Weights of a small GPT-style language model, trained from scratch on English Wikipedia: rotary positions.
Each number is 500 + 50 x the weight over its row's rms, rounded and kept within 0 to 999. Layers, rows and columns count from 0. Numbers have three digits each. The size before them is the row's rms in percent of the matrix's.

# layer 6 MLP up, 192x64, rms 0.117, rows 100-133, columns 0-63
101:568462447472627527522500472509522457526498511478543517507467566496438541494486573505498435459517562559476504527437601364515504543507504481591514571529494544486462523557548429441419392416499538
097:506598500571477544534571593499461485500538523577466443569488480513509491435436475416504451532464512518502555403514500508504525485554488599495508474447426564514420454464417580381464423459481476
110:480442498362499513488577447433453456570462549526613441591518432498506498563490496479555476478441441550566580448515543423504498533540544471493437380499552508479546493523475499531456556565513511
095:533529529520540431521501466502542495509514406460425365471482433445450533468488354498479552474461483569497473528548588518518458459560450500515566538501561508590422530452552439422469484517545548
098:567585501476463508494448533545489498511521389479491468503478542453512580382477433491462641590536550431495510469453491421482510476415506490545517502464455506550478497491481585636536512490462542
098:480535482484558529479565484468509607508508506463526593542546430523475505492581464519496541418539530503431475513485465518453446522418543481486407484490555487552433498498472498462528463330585382
104:458514478535523508526525489467603553532483477397520495469472481519581403523529515554532450409562494559498511443647500503455416502524516484626465462571592504463499474494558469571532470518451539
097:377514536488554538380535530452554551457486471468394521499493546512456509538461537552500515521461507552516458576590531522544547556493529578480557566568399448440478540484559530489476555465512601
091:436490441484535429388534505524518514553381494464544624618454427492453462481488497485521501498557535434517467528490562473519457584486460583501519532481590450574510546489574522430447509475492532
090:393521549557498573522538577463481466478498525522497488404473457517473471534439453412411547384505505464485417496545547527556568517555553461501444592489505482505533551597513457571534512529429564
115:550440470474531474456654502506457514471521544467497577434525483456515480587475638538464560533536505580493551418519486526568445529524512523528512465526397539469559463543473504450446487589555453
096:395561469447525478523543480535495587425389396527582516487499423565542501557469456508527598490456405587442476497481495541445500496454548488601565475477440547483528480543466498475435524503503494
101:359508442430501599532495474465531492403444515568528497487472531503608543496560545571506478524458426450519594516479453435533436496460457506496477470561602439492484540524590506503544440452525508
105:512542447488503459572482399535488505473464456438516457558597425493419509448527585455581513527450439494465546530469578538516505523432539503588600467519478580537535520455527566524390510446553481
100:495518412518520464425472454445477607478462503538512503522557468498477643513509522515521510501535444424489567561544464421476494469503514468519471480389580548482469540508496534418372539409494428
105:470470475586511525514476539496592497466449552466480423443482395517481487513463413495470468517491560513494493494557490590539631580455497504585477586488507497558569445539455516581536521591512591
099:592541435560484527510445484493537469367436419472462545555481466522448537485459534485556409539557517562537534513534452563495536517516520516526524577574518411429505556474426543495452475444600565
103:479531446439549571538514488474471474555466361449462447477525476511536461607553463555562575503485419410509481504491415447444440575501507542445454542506476405496459511559451519483501525447437575
106:524463480589539561595503477490485521519573471596521438591537532501504479586499412570497496404550513636513497458451461539529549518491570433537484537550484490526525498507547570405451491479536432
108:459500500554531498460491404555444558502498485481471478527493537404557424541492552456647503384583516474589590495481550515467485498584528471461512487457541384486474505508488511452446460487536573
106:471620613524507502456497451565486517509498405449592524578427452513513563486521502472487483600490513527518490493469468475484528385508563547523460434480417512528420486473475572568467477578443438
102:491498537474431413453472511529514507421474426375517522500457581574480479577513490472456538457422501432490512444558472491575446521553509433593442445528552442475554562516527469402475488473414533
098:613522501535515491406425528553538419525462563541428380464472467410531480529467591519481459460483535528566523437496493438570482539474465474563479423441428498531528503514517416480557516582526471
108:415550477571526401530499571566532475530505597509519528541392561421489525544549517442428592531551476537494524499509486501514480427469511496454481634563579444538534491550589502526474490536457506
099:561443513546471548544471473485616412602535502456483459545438582523463489580518494443476512452496589515506426494554495484481503501409448561479535547418428439523469472431608546509488446519496440
101:517468508476491498436506514399530473531560422499485383535459529483447441459555530442481359471498524449529511427555495560490513533580554462487564444556475411532563473529422556441508529480577555
101:426580511425499506484633461579454479435441528501537517476495535511531561616599472559522482448584448522491517566470537560414487496526501503477521464535532512433472495522554379450560509495470454
111:470514489456451538626564464419431513473492527508512584519580522488535457400506551534580514471504487523501490476645522502428540406586475476453558528438512479493448453496508522475380484477488489
089:389542538539495492610563521593485455528545566565600566534482566538493500513538500495540535406487473567491551457505581462491539477567432513472441529505594427516448519420479504550520541493546560
091:516450465478575497563482457414620425453582535443397559533513542457446464463484500481480504562589541464474462493536526536515464502463476623466515539423467482490468563461592536535434517519575505
098:471512555471521565559448396463580518550445507482598507584432520588468493488474477482505622443529437544427476580532513467559569508485556606485479520485464523492496506524449479441570482449547570
094:533542441538468511508595583453471536580526566458459528506586536435462556468465545501524612547441549461474571556529512563513388457612468467433524512489454434510550521517457504499508439541432469
105:546489469427521522559486472535457456454431511456456521537500486591558545551522499459541476569470553415586587582483475487444504480521437518439527463443565578474555357517451497452562488579535470
095:430450525403523505468505449572465489493518551525507400528462408531540451531496589484513495404458419483530403513453495525496551503459482459466450384547574477444529478490422486502441596459492569
# layer 6 MLP down (transposed), 192x64, rms 0.12, rows 100-132, columns 0-63
098:488512483584420536468519423524478570545476500557406541543472540487461511435540538498535437475580469448407533517517524453480562448506558443523483473440390467519467399349492529470472558514495486
098:544521456503539415487560489506457488540472419439468564487529533479542419571501501519472454481451630495459515533548534515518507447474428527573523540455448563430625494630511534518428551451506451
115:536421466514493531433470496475502449484574554442466580433498561548615440489590502513560485540511561483564429541476489428520454471504486468505511515437487598513444550459472406396524560453579469
098:544483520568443482557472467520520489486478498530486526510496433498441526601487599523494482484404451465557570549438421634490563539530462497532581476544494396512488495536426481554439495566531395
097:488425466502510474467578443488567572508510567480488514453488617546531472544474632442563477523556506517452531440453426414492397428508559522521537475548492503526491426512605555496489489418486519
100:580528536474539498564490525508466437615523423463587519507535463457433571546521612506423539425483514482541498474485581517514469478477509530536438503516409509459590464534468490453391473548398497
103:528495504462470430570422449552513517551501559425440458564481610542476411460483538525485571540520514518471513566431525428502487526510586512466539518403521384535468534571554466469466612489474470
095:490485462602550465472513489548537391467507540416517440491441464524454497427582419496454443559517465438516486523517497518486537450533416506443455459565507595535499544569616433504540519528455407
086:474407484506428546576478469473515563535431527555514400495485567551511449447517397433505467496453504543564481492577497420584569503468514448558453497490444633525461480471472522522588559540512491
097:458503446555506529521517417476561481583422487462514471488437541473486507453540496434542426518531524545396506406499575388462516497433548486492538529532480535514492515574525454634503403586457478
107:556445564504533480416528560507514419437564493539432432499590488575535472505511403473559501459465438505413581573513477518445506472489438528494407566498533392489516472561582547531534540466476522
094:470504543530405607516420569551505418547469490359562477463529505490470452445566394489439494501506458458487542490436476485522473462516479478445396453466436487529453490451596450466457463485543512
100:555479564514418422477550553510447488513550524449611439592578529464448377448528433448511561576524554526508542457523522473538580537452540468525470485562508480493458544510540505479471486401573544
103:458494538518501541564535532501458386546546483595449519501460498545479484506470474589431442555524425448502512571555622528500486509472539482497469444434485423621492508501436431504559583510459422
094:499630450513440478545517579461527491476483454455529529510459499543526441455494635450507470627522524422479531530619488531555505483462476511485431497483547462541438486454501371552480543493451511
098:455454504497555442484435520495508499515596477555505484526506549449442500460421548504499478574517547342460578497558474558438547469539542466392500447515563497467451532438521514484511544355515529
100:514429552535481497448589472535536453498492407471537485492455517471580382593493526465479427620493463490426464400434421498527469515494496432417505524477491550515487501488542477592490547534478415
102:551517552515431559533493523413405454541451581482538448493467429549534471533453493458586521537501558469467359390486529454492507600505445485579479476618498466496471481510504485505462469478564525
101:519553451434497494529490526568549538549541497505477541609487447478486476499541492502468468436523390519493529529492521515522456522570468490434456483558502409569491364609510455480571513552482354
112:509521536449504504524487429445434492477511512462488474595495462514435387564472537449512561464520437446547476422516399543582518558534598622462501523599483504510517521474581502512475571576469506
102:511477532507508527438547533545460424507416537442587487512561506493465473513510405384474512564504482539401558554439471521521569530557406508487591483571571498488500554485547514417495578529498410
102:462459527419507493558543425517428526568566413543499467534565491477487571514417569461528474557505436510463560532414593476573474504503464480483480513496421412513520370500498502475591525496434446
094:549432458505421466538487490503437452489569484454439553482490484438511491476463614462476465499506426479605542470507535448464525408438476528462564433543504424548545586462654489449504524516531474
105:495461448474560507510538442467547382438444495496492533575451481545605514496497524456576513437510504385479473473413455434456551529535483474537556552404458487524504475508437398473425527460542580
105:504562504583484515481451531480523622360543574515482540481513508467476467428507495578470495465497518511505465467480522501523441430538466451566366501472579565539525523408456558597554448478497510
104:472460509387440553525544514519472451475498474520450427477549536521524517616463547627526451502448498455483553596406423445490459577510563490511467575504518515496420485556505498506563439593508501
103:592488506490469451490470371495534488457539516522553487493399424471410463471454436512480504578525552499504543485549544465465588511465375496502445463547525567571522420508427525471478546403528461
109:504485416575412529386552555602530517516430473449539496568471535474469534513438494486481422463484479468543532591515407466471525553455537504528458490501515362467454541452607495503480558470518528
088:514571438522528523440599439517557513480491568503572431525467521542549434448537541485541424472513578465487522527504407458373468455433559442608521518519492532470531490442508596508436484471535436
091:389438569524453559504466516488485580616525523450558538415401479452510493483377557498493527472487463472515572534548559475535520496449500592520475464470506565554501583526543513491517550403471465
096:690523438484498405446506459540555553496455480420484484499490452443547437543519481520524603550429454502505499539513474501458519552483542478562603458528565534501532533477488546445445594510482467
092:464488467484545431506426479526562485481547524557498479511534478516445361552576424436474502494567444478474515584453436474557587468516457559587411558526471491516512569533518490444511406465595503
107:550555538465543457456459472516481492499557505466474547517537542424471557497514539527483448584550531479559615521545590488487513476376677489500467542437459519518485537517465491404500535524507587
# layer 6 MLP gate, 192x64, rms 0.115, rows 101-133, columns 0-63
099:468496568600488481443497503542551440431483478427513492460469441484509454537482473538477517634563507511540509575540579451533476385515442438546603579472448498507480555500469514579562548483579488
109:544485443527513435580606526534492459505560572527436451490481558482440440446519503504558506484524476467647459462562506467581435537616542418485476526457455465510536440472417555461506469551490521
099:502511471500488492526518491507562503535538475554479443470559532407512483544521485570418448553453542441511462493476513488551600454563368492557555524561454466491483458561385444442422580578566467
107:441546575508542496524552528497510455516526459545490480447530396496475514425525454413418526572503515573539619460494461529423551460485580427438514547451551549470603484466449547517563476456431542
098:490583422477520443415569533451493509470551542496422551473601587466577497548466452525541492543405481558509423492496508496485555549447542561516507520604459529485468594496552509531399548454530539
088:589502453511534505461454448560614530548449501508644473467443424569492507414452503501536447502512445479498472448462414528486473497578562580520499587476518521497537469553483491415475545573458561
093:594484511537511515548649491476518567479574583483417471514540452466570532484465507436428461549485530477458498422473485428568464463511439461525532487562570509580534450435398551519518484572508507
098:499555523502474542534582454439465524498497540407498503444509373572497526575398572476490493525505418501392471515481474530521428521610457469432505505459627510435498524524571496501515534535540472
106:539519415513504497463500510503614475574533539516520509494542545480518508552536571432499506393466465537372525491541534524405557534511513546528514428552617531587491543482425475444473440597524510
109:552503578550485452531524501612566519496514496455536501495494572504513542545513597600575519520505564605471465484453450417572494490429443567525520423506475531528492561444437445477435476444584452
095:483522486552424443541581453480419486547464482463495457516456447545440499521542411539465570525468535483447592561466491572458501521474538408509425492428521636521561549492457499474563429547488418
100:442433482501477592542491513501499563539520501421431446436432502504475477586493559487478457499422614595454485504571454524583488444548597557541484538606516542523519479410436513531463491491460504
105:486490444502466548561570514410460479533384454498556379505536479482418577360501495503537527499457563454540493535487509539443484464460559487476548536505440492501489495631536587525541512471557507
093:483546456474472453541463528474489428386491480540480617533533525576528476476620429503485510536523453539477518521588500438584561464509492507541502531517550558533519542534453424623417581482534525
097:486467527484570524487476483549554465434546375483433465474429440519464493569466469534427483459517480428537480484549500411545493435575426505534415532467521537514499553649435476459547521444539559
104:552531492470527460569468464556469429540446429473498367489504445484440500500543429528465496482442473549541492530611501470442531465517512541528552524595490492539611531479540380514491484495448621
099:540470570490601515513478511510507528492502524469517539477474364538565413492509650486560494526429505564468478452463491381596583534435479557514454545495572531492543560502499511493459484511506430
102:454551494548510514508511518525498532593462522551553425459512452573423496619471484527496487460514590541600497498489579494493459518489554511549508536568505627515428528441542646424482490498521501
101:428513519505442552507514514491539460489492490468532453461564524493504512404606445472381544439490459467415548516492574495484440476515477409487571509454611462433502472514549498517584550582559408
105:474491547447455497482513556465405529468453484445479504566568547552523541531466565543414478503510547579613612515397482420541519541398540574414521444478537512509509444465469511552523461547514509
110:505502476506457470524487574476468385546386418495581550412525628569475521439535507490456520530457539571513528446525547535550445432533527509513520490528526459438547459483502458401447517448583532
096:512400504511583468529485552515505510483514521523523454567461520457510501494460526577552577520522508463440527531551466461611531394403489556591420494471486494508517532485412466402419492592557564
101:509499517453491473529533411552432493572520453498543558561478515468567522495564501439573509489540559502580541503415463486398529510559463541506610518510507568507492545538423471473496426451450347
102:433566542500489526441475551500529517431557570589524438464477515490474547491525523446409576493480495412508613529591488429472448534412540519511513472538510465469606388514486485565430492542454493
099:563440533409490471401447531521475468607515443480503545451444456521499572500514423517621450467495566499558514473481496553508501579556561498480569425532618561523493481565462520503441485491575480
105:517385520456438479504563533552535500425545489498476486528538547468567533539382524508451519454487472406519427518454495477524463579484498506502540594480488406426484461478514440510566521651472439
101:516460481522522478449584550423437517472456468497541505501487441550519575502434546583609500446531558617538573418470531471459546563445555550487488483504470389438486528502534410476447577507486510
097:523545472460521549473592388516527470515503389475471495482480457400510540435483559434478464504477499475550448513458424552429447511533615480606540535463549562462499511508537543456412492509528402
097:431528535505401493438578529476474436504478479465441538473495553473467477456516613555512542418591424449500535614470562521587524512520530554540459534435536530525375479483539473515511572454470521
101:497507473509511525606511534455503574435542520539527405544569407514500526460464571465451570476508492442538580511492495495480456493380460456474471503524468449544584511568501547678482488480488538
094:526452505527439510392533508447507515413544524472478465445550558537596435467514519499534553513453499404516492576415526507460440514463547530563499602478511573501446446446493540345474490481458534
090:496447536467444486536469478483586518530504491477567490457431549515454475541463527487531550530450589535417475541518463558461449434494357510381612543508483536534527502440525436603442527441480479
095:492503543522585499510505473516495560500470403515507485529509420515567498420486492487515514472533475460628542494507528468498542511611554380505487464499517587537395530616497428545530543476609465